config = dict(
    num_hidden_layers=8,
    head_dim=64,
    intermediate_size=768,
    hidden_act='tanh_gelu',
    qk_norm=True,
    parallel_block=False,
    extras=['capped logits'],
    init_std_up=0.0471,
    learning_rate=0.00308,
    schedule='wsd',
    decay_fraction=0.935,
    decay_shape='linear',
    max_seq_len=256,
    doc_mask=True,
)
Each number is 50 + 12 x the weight over the matrix's rms, rounded and kept within 0 to 99. Layers, rows and columns count from 0.

# layer 2 MLP down (transposed), 768x192, rms 0.125, rows 277-302, columns 128-191
54 53 53 57 48 64 68 26 47 28 48 52 36 55 43 40 26 47 73 56 27 72 22 42 53 52 43 63 43 50 39 51 65 41 51 75 39 73 34 50 56 31 51 50 53 59 53 47 72 61 50 57 70 53 50 47 49 53 40 64 59 46 55 47
73 63 47 47 59 36 39 28 41 65 26 36 52 65 47 49 51 55 41 52 56 39 57 52 44 36 41 58 54 56 51 58 53 39 47 63 47 53 52 53 53 46 36 62 52 42 61 61 41 59 38 39 70 50 63 50 45 28 54 41 37 60 50 42
44 55 44 45 46 50 51 44 55 42 43 61 63 67 67 42 51 29 71 48 59 36 30 80 53 61 41 67 47 33 44 42 51 50 59 44 64 37 53 45 54 50 44 60 56 64 47 58 55 57 33 53 47 67 52 43 46 51 58 42 47 45 51 53
67 68 60 57 49 55 55 48 60 62 58 45 70 43 31 45 57 60 47 50 40 36 74 56 47 42 53 39 56 37 47 53 42 46 53 67 66 55 38 66 32 36 66 57 44 43 39 18 64 50 53 43 63 60 42 39 63 67 53 46 65 28 50 47
48 41 53 53 63 55 56 51 50 69 34 65 56 48 50 49 34 60 53 38 42 45 49 62 46 42 65 44 43 30 50 57 72 50 74 63 37 57 58 39 51 50 46 59 42 24 39 71 55 46 43 52 50 32 55 50 47 73 53 72 55 54 54 46
55 50 38 49 57 51 57 56 67 45 46 58 41 57 58 61 49 64 50 58 61 35 51 49 33 59 46 28 48 34 55 59 65 29 36 49 39 73 36 34 36 53 34 55 66 46 54 41 55 54 67 49 57 29 39 39 36 53 54 45 35 47 62 65
55 46 58 57 36 56 37 39 24 51 56 38 44 34 45 49 58 16 46 44 32 64 71 61 55 39 65 52 30 38 50 36 64 55 68 48 44 57 68 57 46 38 48 45 60 49 51 27 57 48 59 46 36 65 21 32 49 55 54 67 60 25 47 66
51 49 52 48 64 60 52 56 59 44 66 40 68 24 59 33 61 41 59 58 53 47 58 54 50 21 60 51 53 54 47 41 46 63 49 57 56 50 56 36 62 59 39 50 66 66 44 41 39 44 51 77 56 50 49 56 37 40 44 49 57 63 29 50
47 53 55 57 57 42 63 60 62 28 48 56 47 38 62 46 46 56 62 73 45 58 55 42 40 41 41 38 44 41 50 53 49 43 54 49 42 48 47 34 50 45 52 59 59 61 54 31 59 45 35 81 48 67 47 45 51 52 40 49 47 59 47 54
50 74 54 48 51 51 43 46 48 45 52 37 64 63 50 66 72 77 35 60 35 52 67 49 49 57 31 09 47 42 58 38 49 42 58 46 57 49 40 42 45 45 56 66 50 50 56 61 60 55 51 39 64 77 49 64 45 26 45 60 27 57 55 56
55 46 47 34 42 45 62 43 53 35 56 57 55 45 44 49 50 43 27 42 72 58 53 57 65 45 41 50 56 51 42 49 44 38 29 62 47 51 63 38 38 43 43 51 64 56 48 42 52 61 63 61 85 58 30 38 45 52 46 59 27 53 57 35
48 63 41 47 52 61 48 48 56 48 41 39 61 56 50 61 65 49 56 59 50 45 54 33 50 69 53 68 57 58 42 48 55 64 47 46 44 47 53 22 51 74 39 42 48 50 56 41 45 50 41 55 46 47 48 51 46 66 58 55 37 29 40 55
52 49 46 47 34 73 69 41 56 56 31 61 60 25 39 35 45 58 41 51 33 50 60 51 32 50 42 70 47 49 63 43 51 69 47 36 42 21 46 37 45 52 89 49 38 36 48 34 55 37 49 56 44 55 67 40 55 56 52 42 43 36 66 66
43 49 39 33 49 54 41 44 39 49 51 42 58 56 50 63 42 51 42 43 58 36 49 47 52 67 67 47 50 56 50 45 33 77 36 76 60 43 52 48 64 71 61 59 49 47 50 62 43 66 52 41 53 44 35 57 52 61 67 38 68 51 44 56
46 57 41 54 34 62 52 37 53 32 63 46 45 62 41 45 59 38 67 48 57 51 47 61 61 57 68 51 46 64 51 55 58 42 47 21 45 35 69 67 78 55 49 47 79 57 29 46 40 56 64 57 40 40 58 34 45 47 52 49 57 70 41 54
46 48 22 51 49 50 59 36 47 63 37 64 82 54 36 58 57 66 56 41 56 61 68 48 53 45 40 64 39 32 42 36 37 44 35 47 43 48 44 69 47 45 71 53 37 55 49 53 44 71 50 74 39 59 52 65 48 57 51 42 53 62 48 51
49 62 62 46 50 40 51 50 43 57 44 38 57 45 63 57 55 57 46 46 41 35 67 42 52 45 46 44 51 43 59 44 51 33 51 49 59 40 45 63 51 48 44 62 57 38 45 55 40 36 61 61 75 39 52 47 44 48 45 75 63 63 57 50
44 52 33 39 53 59 63 54 56 59 62 65 56 42 57 53 62 58 57 47 71 61 35 44 61 57 54 65 63 60 51 43 69 64 69 42 28 14 56 62 47 26 64 72 53 54 57 54 60 66 41 41 32 51 45 45 47 33 68 74 57 37 67 58
53 41 71 48 24 56 65 55 37 42 58 23 40 27 38 67 47 28 58 49 51 68 67 41 32 39 48 50 53 57 46 51 54 46 27 46 55 45 55 59 26 39 61 30 69 64 32 17 60 62 49 51 49 45 39 65 38 29 72 37 65 72 53 67
46 44 56 45 65 56 43 49 43 41 49 69 49 41 57 56 61 62 27 41 60 71 63 50 52 63 49 43 39 65 38 36 55 61 54 34 41 43 61 52 44 47 62 63 46 35 72 59 63 36 41 35 48 48 49 51 38 46 38 57 54 40 45 53
57 66 53 59 58 41 59 78 47 63 41 49 43 50 66 60 60 68 66 61 54 51 51 60 61 43 50 67 52 64 55 32 54 40 37 29 75 43 64 55 46 63 39 49 70 47 52 41 50 51 53 54 57 65 49 55 38 38 68 47 24 49 35 43
59 46 49 38 79 50 44 34 42 59 59 52 60 57 32 55 38 44 30 37 63 64 46 40 64 45 58 49 51 52 61 55 61 27 34 24 70 44 38 41 31 41 61 44 45 48 43 52 48 28 55 33 57 53 43 51 66 63 39 47 58 35 48 60
52 39 56 36 44 50 65 57 56 41 50 40 33 34 49 44 62 33 28 26 52 69 52 43 59 49 38 60 46 31 36 40 30 38 49 33 62 32 62 39 50 64 61 51 71 61 49 46 56 48 58 51 71 57 51 68 52 52 56 45 35 54 33 41
58 42 69 44 36 62 47 39 43 43 53 59 48 58 51 38 68 66 48 46 57 57 59 40 50 60 62 58 56 44 50 57 33 49 33 85 50 64 43 63 59 35 43 40 42 45 52 61 46 46 53 45 47 11 51 44 50 41 44 47 50 40 52 52
64 53 40 62 46 54 53 68 42 39 37 56 54 84 53 62 37 39 76 51 47 41 49 50 45 41 41 46 54 53 44 56 45 53 39 36 78 56 60 48 48 34 51 61 47 64 48 60 54 58 36 60 52 53 56 18 58 64 46 47 42 63 47 63
38 59 44 46 49 57 55 54 26 61 47 47 43 64 52 43 58 50 41 50 43 35 55 45 44 31 31 41 77 47 65 41 51 50 44 65 37 36 40 34 37 49 45 55 42 68 51 47 51 55 53 56 45 63 66 52 56 36 30 46 56 67 71 55
# layer 2 MLP up, 768x192, rms 0.126, rows 278-302, columns 128-191
61 58 54 55 17 30 58 48 38 68 33 44 46 55 25 34 54 51 47 57 63 48 40 49 73 27 41 47 60 51 48 55 46 52 51 46 46 34 44 50 41 51 54 61 57 47 49 37 49 47 65 67 52 24 42 52 45 58 35 62 34 47 60 65
50 55 62 44 63 56 60 46 60 38 61 55 52 77 70 40 56 36 71 53 54 46 65 37 49 53 53 37 36 57 51 54 42 43 39 34 53 46 60 47 53 61 33 48 37 54 36 41 58 54 51 44 27 47 44 44 51 57 44 38 48 40 33 90
44 72 44 29 44 47 44 47 68 45 74 42 55 20 60 65 46 55 51 36 45 25 56 59 44 60 57 50 57 39 44 59 45 28 40 44 46 61 40 57 57 77 50 49 41 62 39 45 53 73 54 57 61 61 72 69 54 61 69 69 45 42 54 45
62 38 53 33 55 43 57 45 41 25 77 51 61 74 46 64 62 45 54 56 45 46 43 48 39 56 40 42 57 70 52 56 48 68 21 34 61 74 33 61 61 40 48 45 70 73 65 30 57 39 41 45 31 59 37 56 51 44 56 56 56 41 63 62
66 65 40 61 73 33 63 51 55 30 33 46 32 41 44 55 67 56 55 77 42 39 47 58 51 53 62 58 50 46 54 52 52 58 52 60 65 53 60 56 62 56 40 40 41 61 61 54 48 55 34 44 33 66 57 53 35 54 67 52 41 44 43 44
66 46 70 48 38 71 62 46 58 55 48 37 75 56 54 59 35 45 47 66 41 53 35 52 44 51 26 70 44 27 38 45 39 54 43 42 31 51 61 41 33 28 47 62 53 40 74 55 48 48 54 46 61 69 39 23 55 52 52 59 32 34 46 60
44 47 54 56 46 49 51 56 52 45 29 41 41 55 47 31 46 62 70 50 57 44 27 44 51 45 25 38 66 46 62 65 52 53 53 37 49 55 34 39 48 46 79 61 43 50 64 40 73 54 34 34 55 29 51 43 49 56 63 59 51 67 44 58
47 54 62 44 59 45 27 53 35 57 69 49 63 47 41 56 64 42 36 56 62 43 54 61 58 55 45 49 63 53 53 51 69 37 58 47 21 61 48 59 42 46 58 49 55 70 79 58 42 55 57 43 52 40 39 48 50 60 46 58 32 51 44 26
61 53 46 48 46 56 68 36 61 67 47 65 50 50 41 61 42 52 51 57 47 58 53 61 74 57 41 63 58 51 60 53 40 64 35 42 41 47 46 55 46 29 51 77 51 74 59 52 49 41 31 51 59 36 54 50 79 75 42 23 56 46 59 52
60 45 55 41 57 36 51 54 59 44 45 50 37 48 68 52 56 37 78 41 50 65 50 29 64 68 63 35 40 44 49 26 36 46 41 35 53 36 28 52 30 55 48 65 58 30 38 56 28 50 42 68 51 39 60 67 30 50 26 66 46 28 55 65
40 40 56 60 61 52 40 68 69 45 64 34 52 63 39 30 64 46 55 79 31 57 37 44 61 36 35 47 44 49 51 45 60 49 20 48 46 62 42 47 53 49 40 59 58 46 56 43 30 49 33 58 45 34 48 53 43 59 40 50 49 60 56 41
62 67 49 56 74 62 64 58 48 43 35 54 61 43 61 51 63 37 54 65 61 58 55 57 49 72 57 69 59 81 40 26 45 69 39 43 30 53 56 54 96 39 37 20 56 46 36 44 54 34 59 56 48 41 57 48 39 29 58 61 64 53 42 49
54 52 61 54 48 24 81 56 43 60 72 40 47 56 42 54 54 46 38 43 60 46 42 47 70 29 39 66 51 73 42 60 44 61 64 56 37 55 45 46 22 51 53 49 41 51 31 48 85 48 50 30 31 56 41 55 59 37 36 65 37 35 39 58
31 39 48 65 44 48 53 51 40 61 47 47 76 60 59 47 36 33 40 44 66 63 45 46 42 46 38 33 46 55 74 36 32 45 58 50 56 34 40 35 63 47 56 74 47 69 39 38 41 46 57 50 56 38 55 49 55 70 61 32 31 42 47 67
59 55 57 64 56 56 63 26 43 35 58 49 38 70 59 59 46 66 88 62 36 67 76 32 47 54 46 55 52 71 63 63 40 58 63 45 32 70 67 33 66 61 46 36 40 34 36 57 47 41 36 55 51 38 51 13 73 52 73 49 40 55 47 59
45 38 51 55 47 38 69 77 38 52 50 42 47 68 39 65 57 52 63 61 60 44 32 41 55 43 52 29 51 60 43 50 34 42 54 37 57 53 51 42 32 68 36 41 33 80 44 57 43 48 48 40 29 77 41 53 49 46 45 54 51 49 51 68
54 47 45 42 66 57 50 44 51 40 43 51 48 35 46 56 47 57 70 60 52 54 84 63 45 59 70 74 48 44 72 43 48 60 57 54 51 20 48 36 30 41 52 55 52 47 39 54 38 56 37 40 18 47 27 58 45 38 60 60 52 69 44 56
55 43 51 59 52 20 27 59 38 41 51 33 58 34 25 37 50 41 45 56 59 58 59 33 64 52 57 43 49 46 42 45 42 53 37 39 52 36 32 39 49 66 42 28 43 65 48 47 62 40 62 52 51 39 47 83 68 38 62 39 54 68 41 64
52 51 52 41 57 52 56 46 37 66 49 20 49 57 35 55 47 43 62 47 52 38 34 43 56 52 43 46 52 41 33 38 46 46 41 39 40 51 52 60 69 52 56 54 59 59 53 43 53 63 57 63 76 40 46 28 34 70 49 42 31 52 37 67
49 28 50 27 25 47 50 80 46 35 47 48 42 51 46 34 57 48 71 63 42 56 75 48 37 38 51 55 56 61 42 56 50 60 38 58 57 72 45 50 63 63 14 58 54 61 32 49 54 45 49 65 69 70 49 34 68 59 44 41 42 40 71 48
44 50 54 62 37 42 24 70 60 25 60 63 32 56 57 49 43 33 68 43 52 49 64 52 41 48 40 52 68 56 49 37 44 58 61 79 43 65 74 66 67 52 52 55 65 69 37 48 44 53 36 54 52 69 55 46 61 37 57 43 29 51 43 43
50 46 46 59 46 62 37 47 60 25 38 58 48 54 50 48 43 47 63 58 30 47 55 48 46 48 50 46 40 45 50 52 38 71 36 56 50 44 49 34 45 44 59 56 38 49 52 53 51 75 46 50 66 41 44 13 54 40 81 42 46 70 38 60
47 47 41 43 67 72 53 63 60 31 49 53 55 58 34 78 44 51 43 52 54 82 34 53 44 33 57 45 20 42 58 57 50 40 52 39 46 60 72 66 46 51 37 46 57 41 67 51 53 60 72 49 54 61 46 51 60 69 35 55 52 43 61 52
53 53 48 55 59 56 58 56 36 48 53 26 39 47 61 36 74 52 52 66 13 58 37 32 34 72 64 44 52 53 29 56 38 56 38 35 57 44 64 26 60 62 72 69 50 43 62 55 25 45 43 53 48 59 35 53 25 54 58 48 60 37 56 60
49 40 63 54 46 61 35 55 53 54 48 70 37 45 51 41 57 51 46 60 36 41 54 37 45 24 40 62 55 34 58 63 47 68 56 38 54 23 45 35 41 57 53 48 73 77 46 58 33 36 55 38 50 36 53 45 51 60 43 51 45 45 53 50